Each number is 50 + 15 x the weight over its row's rms, rounded and kept within 0 to 99. Layers, rows and columns count from 0. The size before them is the row's rms in percent of the matrix's.

# down: layer 4 MLP down (transposed), 384x192, rms 0.101, rows 76-128, columns 64-127
# up: layer 4 MLP up, 384x192, rms 0.105, rows 77-128, columns 64-127
down76 060:51 50 54 49 39 34 42 49 38 46 42 53 36 60 64 26 62 62 01 51 64 47 75 43 55 12 30 41 54 39 89 39 51 51 45 46 75 56 59 52 50 62 35 56 57 55 57 63 48 50 60 63 00 31 38 50 38 49 57 39 79 28 29 51
up77 033:62 63 48 36 49 53 51 49 15 47 54 67 55 51 22 55 43 52 46 47 47 44 47 56 60 50 45 23 56 59 83 44 46 51 50 45 50 58 46 25 51 33 36 41 44 50 52 54 53 47 55 50 57 56 50 41 69 53 50 50 48 24 29 73
down77 025:54 82 27 45 12 55 53 40 08 41 58 51 52 47 52 63 65 64 46 47 59 43 18 41 80 58 49 37 43 45 49 38 49 45 67 33 70 52 41 57 81 40 53 46 45 77 38 48 45 52 54 74 48 71 44 93 73 43 61 59 26 29 54 52
up78 153:69 50 74 33 43 42 51 40 36 34 46 49 56 52 51 65 55 48 33 63 42 25 57 47 70 53 66 44 48 44 57 27 62 45 35 58 40 17 16 40 69 45 38 43 40 46 57 55 57 40 57 43 61 57 48 66 83 45 43 52 42 69 51 54
down78 152:29 72 65 59 66 25 46 27 56 32 44 36 55 42 71 41 48 75 58 53 56 56 60 52 62 56 39 35 65 18 14 47 51 55 34 46 31 46 71 46 73 21 39 55 47 44 33 50 65 73 54 52 39 19 44 61 73 36 47 39 37 57 59 72
up79 023:47 53 59 42 45 48 67 39 51 55 61 57 48 71 53 43 41 43 37 50 60 45 46 52 86 50 53 38 78 43 20 07 36 57 63 54 40 35 31 69 82 57 37 39 27 57 36 20 26 52 47 51 44 50 45 49 58 40 60 55 42 59 37 52
down79 021:52 50 02 51 53 82 52 46 52 60 47 51 13 50 59 37 48 04 50 71 40 54 64 70 42 55 76 44 18 48 46 48 67 41 26 53 22 60 55 47 36 47 42 58 50 49 64 43 88 47 69 57 74 58 53 14 45 53 38 40 25 51 55 49
up80 142:45 61 66 42 45 32 73 75 47 58 45 72 44 35 27 50 62 94 29 50 50 58 71 41 43 15 51 31 33 72 45 57 57 69 81 43 57 46 39 52 65 49 51 63 51 63 21 17 60 26 57 81 46 45 59 37 51 36 45 43 52 57 61 40
down80 137:55 33 42 58 71 46 69 52 29 14 41 40 64 56 51 44 51 73 58 31 40 57 37 37 64 60 51 44 50 49 27 45 53 42 58 71 76 31 39 45 64 40 63 24 23 46 44 44 51 58 58 63 51 32 59 37 30 48 80 24 73 38 58 43
up81 145:53 57 55 55 54 35 40 51 49 54 85 67 40 53 28 50 42 59 59 65 32 48 46 66 36 57 52 51 52 46 63 00 51 49 54 39 59 58 52 58 57 51 62 36 29 73 40 54 61 46 60 66 63 26 62 55 80 30 60 59 66 46 49 60
down81 145:48 61 62 50 65 59 40 57 47 38 37 48 33 56 56 37 19 74 21 38 41 54 47 32 80 55 33 32 37 33 56 27 51 18 51 52 24 14 59 55 19 45 53 36 48 56 53 72 41 30 50 55 53 50 45 52 68 49 51 44 52 75 51 50
up82 050:51 59 50 46 44 50 54 50 43 74 46 60 38 40 47 92 54 70 42 58 63 71 34 58 76 56 48 47 64 49 56 45 24 61 45 49 52 44 44 63 87 57 35 17 29 65 51 55 34 38 59 55 48 44 51 31 59 63 36 42 53 38 39 54
down82 050:60 56 11 33 49 77 66 57 44 56 22 30 35 39 57 60 43 54 47 49 40 66 51 41 48 46 50 31 42 37 16 37 43 54 54 39 42 66 41 49 70 62 37 84 40 30 49 42 51 67 63 50 60 51 29 60 20 41 37 46 58 48 55 35
up83 025:51 68 53 54 52 51 42 54 52 56 69 49 42 59 46 59 44 56 53 45 58 71 37 58 65 57 53 47 78 51 43 47 46 51 11 69 38 54 36 48 66 57 51 45 52 76 60 60 30 21 56 49 72 51 45 52 80 45 36 52 17 46 51 56
down83 022:62 60 40 72 69 57 33 43 56 65 49 33 65 46 45 57 52 53 39 99 55 40 40 58 50 58 41 63 85 19 66 48 42 78 47 46 32 59 46 47 39 53 46 63 54 55 40 63 51 48 51 50 00 45 67 62 44 64 44 56 44 44 41 35
up84 145:41 53 48 54 53 20 67 63 57 57 54 70 53 57 29 45 43 44 56 63 37 73 38 48 46 14 66 72 42 32 51 48 50 61 64 70 50 34 76 46 53 54 55 32 32 51 51 40 50 59 53 70 63 50 31 18 60 29 41 60 55 32 50 80
down84 143:46 78 37 41 37 38 45 25 64 80 40 94 38 51 53 77 54 70 53 50 59 46 29 33 62 27 48 62 45 23 50 16 51 65 41 79 59 35 48 63 58 47 71 33 52 56 38 46 55 48 55 42 63 64 66 89 70 16 56 40 59 65 56 48
up85 030:51 56 55 50 46 24 53 64 53 48 75 75 65 38 49 88 49 54 46 57 55 51 56 56 49 51 74 48 47 64 66 45 44 49 25 53 19 61 39 55 56 47 29 18 47 60 51 59 42 40 55 48 51 46 51 13 50 32 41 74 52 25 44 54
down85 027:56 60 63 55 44 65 21 28 61 60 50 44 41 57 38 50 37 45 53 67 36 58 43 49 67 72 62 72 50 45 47 60 23 75 64 89 72 75 30 42 61 53 26 50 40 55 59 52 29 34 35 46 48 40 08 49 35 29 28 46 53 51 52 64
up86 119:36 77 19 51 56 53 74 31 44 38 68 44 68 31 37 57 34 62 60 38 54 59 31 44 63 78 41 50 62 51 57 49 50 28 32 67 52 52 69 37 45 65 50 43 43 47 48 37 49 37 34 38 59 51 63 80 51 31 53 68 57 43 46 52
down86 114:34 53 65 31 61 49 56 43 48 59 64 53 61 39 76 35 63 58 31 44 39 56 35 27 45 88 30 44 35 63 40 61 51 68 71 38 33 41 67 35 41 56 53 51 40 47 26 57 51 28 52 53 60 43 41 27 70 19 34 47 62 56 55 61
up87 035:47 75 48 43 33 41 55 44 21 57 85 71 53 51 28 60 46 48 50 53 64 58 49 55 58 50 64 44 47 81 61 47 48 38 59 69 09 48 48 57 63 77 35 53 44 55 51 44 34 25 45 39 52 47 51 34 62 54 49 51 38 51 47 74
down87 028:39 47 53 57 44 25 60 58 33 56 03 54 41 44 23 22 55 61 88 46 88 48 45 53 52 37 39 43 19 43 57 49 67 53 57 48 86 50 41 38 53 74 52 68 46 64 57 62 55 80 68 62 52 79 50 43 25 48 60 31 51 36 53 84
up88 034:47 59 59 41 50 34 38 54 55 40 44 63 90 64 49 76 54 65 30 49 50 94 50 59 75 47 61 27 50 50 59 38 43 65 60 73 31 55 39 49 59 21 41 44 46 64 53 46 09 46 52 69 52 42 47 52 53 53 34 43 53 15 35 52
down88 032:55 53 28 51 60 52 24 39 46 49 48 12 45 57 63 48 47 04 06 57 24 70 59 81 46 46 29 44 19 53 18 67 57 44 49 31 76 77 45 77 48 46 59 51 61 55 55 50 24 43 54 48 49 73 66 38 44 70 65 43 54 49 51 51
up89 036:45 99 54 54 28 37 45 44 32 48 65 57 51 52 25 73 51 77 60 50 66 53 49 53 51 59 68 46 48 38 81 18 46 48 20 61 17 49 30 49 83 31 52 57 49 61 50 56 19 05 48 49 59 46 50 52 72 60 42 53 43 41 26 46
down89 032:62 59 51 47 20 43 71 52 13 72 41 83 44 45 58 44 53 49 69 51 47 53 35 38 48 39 40 71 91 55 36 83 65 50 33 63 52 32 51 50 44 69 43 49 68 69 32 67 35 54 41 69 51 31 54 47 53 49 10 52 55 61 55 45
up90 194:41 73 44 51 41 42 40 75 64 43 79 67 42 36 43 51 45 67 59 40 41 16 59 58 47 37 48 22 43 63 68 59 56 51 46 66 31 56 52 66 67 49 29 40 60 48 56 36 28 42 48 51 44 35 40 29 47 63 34 43 67 47 47 74
down90 219:37 45 64 38 12 47 37 72 65 37 70 80 56 54 30 49 51 49 43 42 66 50 56 18 55 32 36 88 25 70 79 56 54 53 39 57 47 51 73 61 46 49 46 31 27 48 48 38 31 52 48 29 24 74 48 61 76 61 53 47 40 62 25 53
up91 033:48 60 54 42 51 49 52 55 44 47 44 44 65 68 57 54 60 59 56 50 57 45 35 56 64 42 43 34 68 44 55 29 55 60 46 56 46 42 35 41 75 47 43 47 30 69 57 42 15 12 60 63 58 39 73 51 80 49 75 48 33 40 52 50
down91 030:70 73 40 60 75 14 39 49 57 61 51 57 25 52 54 79 96 38 52 68 40 48 67 46 13 55 41 79 60 39 60 64 73 51 35 53 54 70 74 43 26 47 43 42 99 51 52 47 54 55 45 49 54 85 49 52 31 00 51 51 58 59 34 69
up92 161:41 83 48 12 35 60 51 54 50 41 60 62 39 34 21 43 52 35 50 47 79 18 51 61 58 45 39 63 64 57 43 39 48 19 53 52 59 56 13 69 52 53 33 46 43 60 61 43 25 55 51 58 38 73 39 35 42 52 47 54 44 63 47 53
down92 205:84 19 50 09 20 72 69 44 29 56 64 59 57 24 45 81 72 39 43 47 57 34 60 31 61 61 48 47 42 56 50 61 68 24 49 33 41 82 38 44 45 38 41 50 65 58 39 20 35 39 47 62 53 35 58 67 58 47 67 50 38 59 51 48
up93 078:58 56 69 59 69 38 34 51 39 72 71 34 77 55 08 52 24 40 53 45 92 56 49 42 60 31 77 60 80 74 63 52 47 60 36 32 49 38 58 31 61 49 45 52 43 46 45 48 46 38 52 46 52 59 64 55 85 64 55 62 29 59 22 51
down93 072:78 54 27 57 74 48 33 61 49 47 43 35 45 36 36 33 50 38 48 56 61 46 61 47 19 41 61 71 74 57 35 65 66 46 20 28 58 45 68 15 36 41 44 67 78 60 60 62 54 72 65 47 60 74 51 40 62 52 65 69 41 43 50 67
up94 030:54 71 44 51 42 29 53 67 41 57 73 47 54 14 48 87 45 56 48 95 50 18 58 65 51 48 42 58 52 64 51 42 40 49 52 53 49 60 00 49 61 23 48 38 43 62 44 22 18 19 57 62 48 39 65 55 53 40 52 63 41 30 30 56
down94 025:59 52 49 47 54 55 49 75 49 33 33 79 60 52 52 24 48 49 22 34 18 32 40 42 54 67 49 21 45 43 81 43 74 48 44 51 38 40 97 64 49 47 59 36 56 39 35 56 38 58 49 41 47 51 55 23 61 51 23 41 29 65 59 04
up95 169:63 58 62 62 63 54 26 51 55 65 82 72 34 39 35 46 45 46 41 70 70 46 52 50 60 35 90 50 77 48 53 48 49 40 71 54 15 49 48 49 73 36 36 35 37 49 27 54 12 53 58 51 36 17 40 31 56 50 69 46 27 10 58 61
down95 167:33 63 78 62 19 41 42 65 41 30 69 57 50 55 40 46 62 39 61 36 69 19 72 39 29 21 37 55 69 39 48 61 65 46 21 52 59 46 48 71 52 44 55 71 48 53 44 57 54 43 39 62 52 44 77 77 65 76 61 54 49 31 54 66
up96 049:41 62 44 46 42 49 53 50 52 61 48 62 56 55 11 50 43 47 51 71 50 54 10 54 72 55 56 47 55 32 52 16 51 38 21 61 50 57 43 45 99 52 43 49 40 51 35 42 18 53 45 36 45 52 38 45 65 51 52 57 41 67 46 63
down96 035:43 66 12 50 46 42 62 44 37 55 57 62 41 62 39 53 42 40 79 55 74 43 32 63 51 51 51 51 45 31 52 35 55 34 83 51 31 50 42 57 32 84 45 61 42 64 66 56 80 54 52 33 58 49 00 43 50 39 52 39 43 39 52 57
up97 093:77 52 41 44 57 64 30 18 59 33 44 72 59 70 45 30 55 46 61 43 42 76 44 39 79 68 43 40 68 48 36 61 44 41 47 48 58 60 44 34 53 45 52 60 44 49 91 50 42 55 53 21 66 40 41 48 65 57 66 58 19 51 82 26
down97 082:55 54 40 62 37 70 69 50 31 63 62 27 23 48 62 38 34 72 45 56 36 60 47 59 34 59 22 59 34 54 47 82 70 55 55 35 58 56 38 48 64 34 52 63 52 40 49 54 56 32 76 45 48 25 58 44 58 37 50 43 45 66 42 44
up98 139:34 82 35 39 46 59 72 69 45 64 40 83 45 46 35 56 14 56 31 45 46 49 29 54 48 16 60 42 65 51 56 55 44 77 49 39 56 26 41 58 67 59 52 50 29 65 72 16 46 06 48 70 44 60 68 38 39 38 52 46 53 63 43 25
down98 138:58 57 69 41 45 49 49 48 40 52 22 72 43 48 47 32 36 53 51 42 49 52 49 42 57 47 39 31 50 29 32 43 50 67 35 32 53 47 81 33 58 66 62 38 44 53 79 16 61 42 51 58 57 53 45 37 44 43 54 70 55 47 45 40
up99 175:54 46 51 58 43 46 42 62 44 59 43 39 54 54 49 65 49 77 48 75 79 49 62 46 55 38 45 66 45 47 58 47 44 60 32 44 56 39 63 51 63 60 48 45 46 69 40 65 23 47 43 64 61 47 49 27 71 78 46 56 53 37 24 62
down99 187:36 41 39 62 72 75 54 61 63 63 33 31 89 46 76 65 71 46 65 66 40 51 56 57 39 49 54 69 31 41 31 60 54 33 33 55 71 47 63 66 50 36 62 87 53 67 72 52 62 52 52 38 29 24 57 23 45 63 64 38 55 48 43 62
up100 165:44 51 54 40 33 48 70 71 45 79 43 66 53 44 34 50 52 42 39 78 48 45 69 76 54 29 71 36 52 55 79 34 50 38 19 71 41 34 44 63 52 21 48 41 44 27 64 50 52 48 47 61 75 50 48 50 77 66 67 35 47 39 40 57
down100 157:80 49 51 37 42 61 63 55 63 64 55 41 72 49 15 30 52 96 31 57 33 59 18 47 80 69 36 48 30 70 30 55 47 61 49 09 46 55 42 42 37 59 66 26 74 10 14 45 23 38 45 21 72 59 64 31 25 37 39 68 43 62 46 48
up101 030:55 88 78 52 35 47 52 31 39 44 65 62 81 57 44 54 39 99 55 52 52 41 53 48 55 56 47 43 46 62 48 27 45 44 46 48 57 39 35 48 49 36 45 48 54 60 40 19 35 30 54 52 52 46 46 43 89 68 47 61 42 45 38 48
down101 029:33 65 51 41 52 89 50 37 16 54 59 74 51 34 50 58 47 50 55 52 55 57 52 52 50 56 48 49 58 45 50 54 71 39 64 45 25 63 48 45 52 81 46 63 77 93 50 26 43 62 58 58 56 55 96 42 54 33 59 41 49 41 09 52
up102 150:41 64 36 55 55 22 71 59 53 67 57 49 68 51 52 49 42 47 54 61 64 39 42 61 88 51 86 25 58 61 44 59 44 46 36 50 45 29 71 40 70 43 34 26 49 93 66 53 28 33 49 62 50 49 64 33 50 37 22 84 35 26 60 30
down102 116:74 65 58 65 36 43 31 65 37 23 57 57 41 26 54 49 43 40 30 63 13 63 66 56 18 64 44 75 26 42 50 68 72 66 30 48 56 54 65 30 45 69 51 93 59 40 58 47 67 58 99 59 61 64 60 39 58 64 98 59 48 48 43 58
up103 035:51 79 69 55 46 42 40 27 59 37 56 61 50 44 41 54 52 79 46 49 48 43 51 49 59 46 53 32 57 48 55 19 43 64 52 60 36 26 34 70 71 35 21 44 33 56 58 14 25 45 40 45 43 25 50 21 60 49 49 49 42 33 55 58
down103 033:43 51 45 33 54 38 65 35 85 73 41 63 47 49 45 49 46 59 35 39 63 54 45 42 45 43 56 63 49 66 44 35 65 84 37 82 47 43 55 45 59 42 37 41 62 56 39 70 38 51 58 59 49 51 50 56 52 47 55 67 37 57 29 73
up104 026:44 88 58 49 37 42 53 61 40 62 74 58 40 54 36 55 47 50 39 58 48 19 48 39 84 48 58 47 42 80 79 38 43 56 47 56 34 51 34 64 55 47 28 30 52 79 54 44 22 50 47 50 54 52 79 44 93 49 52 68 46 29 50 43
down104 022:69 51 51 36 56 65 18 57 55 43 29 55 49 40 56 43 92 52 51 56 50 58 50 49 49 44 35 46 77 54 42 55 50 52 36 41 82 73 95 24 48 48 49 58 48 55 63 51 50 46 52 50 55 55 24 44 53 66 82 42 48 63 50 57
up105 021:48 62 55 48 44 43 58 47 35 45 87 74 35 51 25 78 42 55 43 85 53 53 49 42 60 42 70 46 48 84 83 47 41 58 26 65 30 41 47 51 61 15 26 31 50 77 57 54 37 24 44 58 47 40 61 35 76 55 51 63 59 44 45 46
down105 017:56 45 30 46 51 51 48 53 47 50 32 36 55 59 42 08 43 78 47 29 59 71 54 24 42 18 42 55 66 80 21 49 39 61 54 60 49 48 60 57 30 38 25 74 48 52 47 48 48 50 43 51 47 47 47 52 49 55 49 64 50 57 53 50
up106 033:54 89 51 54 38 45 58 50 52 53 63 56 60 48 33 55 42 57 36 64 39 49 55 47 73 57 62 39 51 65 59 10 46 45 46 54 50 54 32 44 66 52 47 22 48 49 46 08 46 35 44 76 70 36 62 51 82 61 28 66 19 38 24 52
down106 030:48 51 60 70 29 23 23 49 65 44 37 43 70 55 69 41 65 50 55 34 50 56 66 39 44 36 39 41 54 61 47 03 56 41 52 73 56 50 54 59 69 46 53 56 31 46 24 45 25 76 51 56 52 50 30 52 19 38 55 60 72 30 14 56
up107 047:55 96 71 29 42 51 47 49 47 19 74 69 66 38 43 94 42 53 51 66 47 37 65 55 69 68 49 47 65 45 72 47 48 71 46 77 38 49 42 51 52 53 21 36 65 49 63 36 44 46 51 36 45 45 53 25 52 63 38 62 46 34 50 74
down107 037:49 55 45 34 62 86 34 55 57 42 48 52 93 73 62 50 51 35 39 42 60 45 47 38 58 40 35 76 22 52 34 31 55 28 57 61 34 34 41 57 51 60 16 40 48 15 63 51 49 70 58 28 32 70 59 52 41 52 20 57 59 22 44 53
up108 025:55 86 48 42 30 48 51 51 48 37 61 61 54 49 61 62 45 80 55 56 54 42 47 51 66 99 62 51 49 44 61 52 33 53 45 60 40 48 50 65 59 35 12 44 51 70 50 52 50 49 52 57 49 53 53 44 78 84 52 79 46 54 35 55
down108 021:19 29 56 74 47 49 43 30 56 33 52 68 71 63 73 51 64 45 47 39 50 48 46 45 56 50 71 62 44 27 21 49 29 07 50 50 59 43 61 81 60 25 56 53 38 67 56 50 80 54 60 64 48 15 36 56 54 47 63 53 78 59 80 41
up109 024:40 62 57 55 40 40 50 51 17 80 81 63 48 46 40 79 47 69 55 59 33 64 21 51 54 54 55 48 81 46 78 54 21 48 55 49 15 30 08 67 60 30 34 51 45 73 29 51 06 39 52 77 56 45 62 47 99 55 76 61 48 27 28 52
down109 020:63 32 66 46 44 52 31 49 54 43 48 71 26 48 54 42 59 74 56 47 58 54 53 56 29 67 47 52 56 63 40 54 75 70 41 40 51 58 48 51 47 50 35 05 79 62 28 45 37 58 44 48 37 59 77 46 27 55 41 20 52 56 52 72
up110 044:45 95 41 57 46 52 51 52 53 68 57 71 47 48 32 59 40 69 45 61 50 71 43 31 50 47 63 27 64 59 52 36 38 53 44 49 38 30 40 64 74 17 38 27 44 65 70 45 45 47 32 54 42 54 57 29 53 78 65 34 58 42 35 57
down110 042:31 69 48 52 46 60 47 11 47 41 44 44 67 43 39 55 65 47 20 40 51 51 47 50 48 34 43 60 46 39 36 54 32 62 48 99 68 60 55 33 42 44 42 66 52 41 81 61 70 51 55 46 39 45 56 60 58 60 60 44 20 61 51 54
up111 047:56 79 65 43 52 10 65 60 41 59 69 66 49 42 47 67 55 64 51 58 50 44 48 62 51 78 81 45 50 55 64 46 46 61 36 62 29 48 31 41 51 45 27 48 51 60 53 61 45 44 56 69 53 47 58 32 43 44 42 76 41 00 39 45
down111 042:46 70 53 15 37 51 59 34 43 52 65 42 08 55 76 51 33 36 52 49 49 61 77 59 54 46 51 45 67 49 37 90 46 93 55 54 73 91 16 51 57 45 29 47 54 52 89 47 40 54 65 53 35 37 46 53 50 28 62 51 34 71 69 15
up112 034:42 78 46 48 30 65 51 43 47 45 62 53 44 42 44 80 50 65 43 29 42 72 47 55 55 51 46 45 53 62 48 36 38 67 47 53 38 31 19 47 65 49 26 44 48 49 42 40 32 37 39 89 54 53 71 42 76 40 42 59 36 53 50 44
down112 035:46 39 53 35 40 41 43 30 48 62 47 57 50 37 66 99 50 52 37 68 54 50 50 54 41 57 38 34 41 14 35 05 44 47 53 45 54 82 20 62 83 51 43 65 39 42 50 46 44 73 45 53 52 54 45 47 50 55 78 48 46 44 44 63
up113 030:60 72 45 55 31 40 56 47 42 53 75 56 47 24 27 63 46 90 43 68 63 49 44 65 54 58 67 62 54 54 59 53 44 48 53 70 40 44 39 54 51 16 22 47 41 90 46 47 43 44 50 61 53 51 58 52 59 52 46 64 46 49 48 42
down113 023:21 68 99 47 22 44 66 44 53 52 62 61 44 55 47 55 51 72 48 43 52 47 89 49 51 18 40 53 53 55 75 53 54 43 45 52 31 58 50 45 51 12 47 55 53 45 55 42 65 45 52 91 50 53 50 48 46 56 56 53 61 24 13 80
up114 039:59 75 51 57 35 41 63 53 35 50 58 58 71 51 38 58 25 52 62 49 63 45 29 53 60 47 59 26 56 65 49 05 37 47 50 75 49 52 33 53 43 17 41 27 54 63 61 58 30 20 47 59 58 51 53 53 94 46 47 43 45 34 48 44
down114 037:29 35 28 53 43 59 13 67 55 47 55 41 48 46 34 07 50 54 50 22 62 64 50 48 45 46 56 58 52 48 06 75 70 79 49 49 54 65 44 16 47 54 48 69 45 31 55 72 64 51 61 46 75 71 60 66 34 27 61 50 53 41 66 53
up115 038:47 61 77 52 35 41 70 51 53 42 51 53 77 49 46 46 45 74 11 60 49 48 46 49 71 72 61 47 41 50 59 48 57 60 53 54 48 48 50 47 43 61 47 24 37 50 55 41 55 33 50 60 70 51 63 43 65 52 43 68 00 40 29 57
down115 034:49 48 43 42 63 43 78 53 56 51 41 38 56 63 68 57 42 53 40 17 41 53 45 38 55 64 53 51 44 50 53 47 53 46 47 78 49 45 26 59 48 48 59 46 54 64 28 55 55 63 50 63 27 16 66 58 66 10 28 86 30 56 49 22
up116 203:67 88 67 51 28 37 47 41 59 84 58 68 59 50 04 37 34 32 72 58 48 54 51 57 42 44 72 28 42 32 80 45 43 74 36 43 64 39 73 37 41 29 59 31 48 43 57 51 53 33 39 48 63 56 80 46 53 62 29 40 50 15 31 48
down116 168:74 40 74 41 53 62 23 55 40 74 28 44 69 56 44 53 45 37 37 41 43 52 54 62 30 46 51 59 53 33 57 66 47 18 39 44 65 54 63 18 45 35 49 32 47 32 53 60 52 63 49 53 61 59 58 47 26 50 76 60 16 45 46 34
up117 044:56 86 61 49 26 50 63 19 50 56 66 53 54 45 43 52 37 49 39 46 57 49 33 30 55 45 56 41 51 40 58 36 45 57 47 62 57 48 52 46 49 53 36 42 58 55 50 54 21 57 53 62 45 52 54 50 85 49 48 55 33 74 36 79
down117 047:42 51 67 47 54 50 45 53 56 61 33 17 38 50 52 23 77 53 65 56 43 74 51 50 44 53 16 32 28 53 56 27 51 54 13 21 48 41 48 28 70 49 47 73 44 14 49 45 69 52 43 47 25 55 45 40 48 38 67 44 51 55 48 50
up118 019:43 45 65 59 48 32 57 46 40 55 52 71 58 11 42 70 46 58 58 48 48 56 47 48 60 55 55 43 33 40 92 47 41 40 48 72 50 76 52 59 62 43 15 41 54 56 42 44 38 53 50 53 45 52 47 47 68 54 51 49 68 27 41 70
down118 016:78 25 51 26 51 28 36 49 44 75 42 52 30 47 47 56 83 45 76 44 44 40 32 53 08 54 41 57 50 51 46 45 81 44 41 48 47 62 74 49 54 58 55 21 54 57 54 53 36 61 54 83 58 49 40 29 42 48 37 99 71 49 35 54
up119 038:73 96 72 49 51 41 49 36 27 51 61 88 48 43 51 51 57 77 53 48 13 46 50 52 55 78 54 50 45 60 54 41 53 61 54 62 48 63 13 42 62 43 43 44 67 53 41 36 30 22 49 62 45 16 67 47 53 41 00 61 43 43 28 47
down119 038:42 39 51 51 50 56 39 52 34 57 44 36 11 42 59 45 55 41 54 45 58 65 56 52 46 54 37 56 39 59 56 49 44 54 31 11 33 44 50 53 41 52 28 44 32 69 41 60 84 39 56 38 48 64 43 33 29 69 58 11 79 56 38 50
up120 130:53 44 46 29 76 28 63 63 43 72 61 65 50 42 38 45 31 47 36 63 37 55 35 49 52 62 59 61 49 75 82 70 64 63 63 57 58 65 41 44 68 24 62 37 40 68 71 24 51 43 45 52 34 46 54 41 63 47 40 53 48 52 14 63
down120 142:50 34 53 49 45 54 41 33 54 62 73 36 45 46 59 51 49 29 43 58 53 53 69 36 39 49 25 12 59 50 19 42 50 76 33 14 48 35 46 43 64 35 43 47 48 45 38 37 66 71 54 81 27 64 57 50 48 59 48 48 52 46 59 29
up121 133:49 51 82 63 29 39 49 48 55 51 64 61 56 40 48 44 46 41 60 60 36 51 68 64 26 54 36 38 32 35 77 62 52 86 60 58 48 18 37 45 42 19 42 43 60 50 47 39 57 23 49 40 47 32 53 51 55 61 37 42 32 22 47 39
down121 136:58 65 40 23 65 55 66 51 40 36 42 69 54 40 48 24 31 50 51 57 45 57 60 25 34 34 71 62 15 33 58 62 52 63 56 22 48 78 54 36 47 29 43 31 64 28 58 53 62 52 47 47 47 48 55 63 61 42 55 25 67 23 41 30
up122 035:64 55 53 58 42 62 56 57 44 24 68 73 94 48 21 64 38 44 57 52 59 47 54 35 61 52 52 45 72 43 62 13 43 44 49 70 41 50 30 41 51 42 46 48 52 54 56 41 16 36 54 67 43 31 47 45 67 31 44 45 38 39 41 56
down122 039:30 65 55 42 49 82 43 38 61 41 44 56 64 40 49 48 67 72 56 47 41 55 35 54 31 81 42 52 47 54 72 51 47 43 44 59 35 56 45 41 73 73 54 46 54 65 50 49 59 48 54 50 15 50 44 50 53 57 55 49 48 79 29 67
up123 043:60 57 47 52 53 34 64 38 34 62 76 73 44 32 32 55 49 82 34 71 53 56 50 47 56 43 65 25 48 66 50 08 45 44 46 70 23 50 11 46 63 46 46 54 25 78 66 46 53 40 66 55 45 41 56 55 44 46 39 46 71 22 56 57
down123 044:56 50 08 74 49 60 43 55 50 52 26 54 41 26 40 53 42 51 45 53 42 59 42 54 26 44 15 59 48 49 65 34 51 36 42 52 41 47 48 44 51 44 52 25 74 45 44 49 45 49 57 42 50 51 55 46 55 66 46 56 64 74 62 86
up124 038:67 49 47 40 51 36 41 62 41 64 77 63 51 52 38 76 54 55 22 54 38 54 37 55 65 50 44 51 49 55 83 44 49 58 52 64 25 56 31 46 59 40 23 27 58 49 36 34 30 08 49 74 77 26 45 49 57 11 05 49 44 44 28 68
down124 038:55 43 35 61 22 43 51 51 49 54 45 26 69 64 58 51 65 64 31 50 27 50 31 40 51 45 55 27 46 26 36 30 52 46 56 54 40 53 15 53 51 53 70 63 42 34 53 42 07 64 38 56 28 49 43 40 41 54 58 55 55 40 54 49
up125 124:58 75 56 29 55 30 44 16 37 61 86 78 34 47 33 52 37 53 57 55 55 12 64 69 39 40 51 41 23 59 62 58 55 82 39 37 26 35 45 67 52 60 18 44 57 90 60 50 48 53 59 38 45 46 66 32 40 72 51 60 35 42 34 40
down125 121:37 35 35 72 99 65 41 38 64 49 37 25 32 55 60 35 59 38 36 61 27 45 52 53 33 45 56 28 23 70 62 65 74 60 48 48 72 29 36 48 54 59 49 53 69 55 62 60 50 84 44 47 34 43 53 72 65 32 34 57 63 20 27 46
up126 136:51 44 52 30 55 76 57 48 60 61 58 72 49 30 62 73 49 77 63 36 52 54 21 41 62 51 43 18 32 66 52 50 55 21 66 56 56 75 65 34 55 50 05 30 29 50 43 60 43 44 46 45 40 45 33 45 31 33 39 56 41 52 07 60
down126 135:33 39 70 53 42 52 48 64 64 81 47 12 43 50 59 51 46 42 27 56 59 50 53 70 42 40 49 48 41 34 63 41 55 44 14 57 58 48 42 41 68 51 45 54 68 47 57 48 77 32 51 30 60 83 52 45 58 32 65 09 45 57 61 51
up127 028:50 73 56 50 33 44 60 26 37 50 58 43 56 47 41 48 53 54 51 71 64 62 40 57 54 85 49 49 55 55 60 52 34 48 47 37 30 41 34 37 68 56 27 42 48 58 49 41 18 20 40 63 46 39 48 66 71 43 49 56 39 52 41 75
down127 022:54 36 57 55 68 55 48 75 61 46 45 52 50 45 40 53 58 50 40 52 58 46 42 51 36 58 69 52 85 35 51 55 68 56 43 49 05 47 38 42 58 49 16 43 65 49 67 84 56 59 72 47 71 54 54 48 40 53 48 06 79 42 55 52
up128 026:56 48 48 52 16 48 53 59 50 51 44 58 91 74 46 55 54 54 44 62 56 43 53 49 84 55 56 38 53 42 58 39 23 52 42 52 39 42 44 59 65 34 39 53 43 74 52 36 50 32 51 68 52 38 57 37 63 82 51 49 57 58 51 50
down128 022:52 60 60 62 56 63 45 38 53 45 36 37 39 48 69 19 43 43 54 59 51 85 60 44 54 54 46 87 44 57 28 52 42 50 11 72 60 47 64 51 81 79 49 90 59 70 52 57 73 52 68 54 36 53 56 75 40 59 55 22 59 54 17 61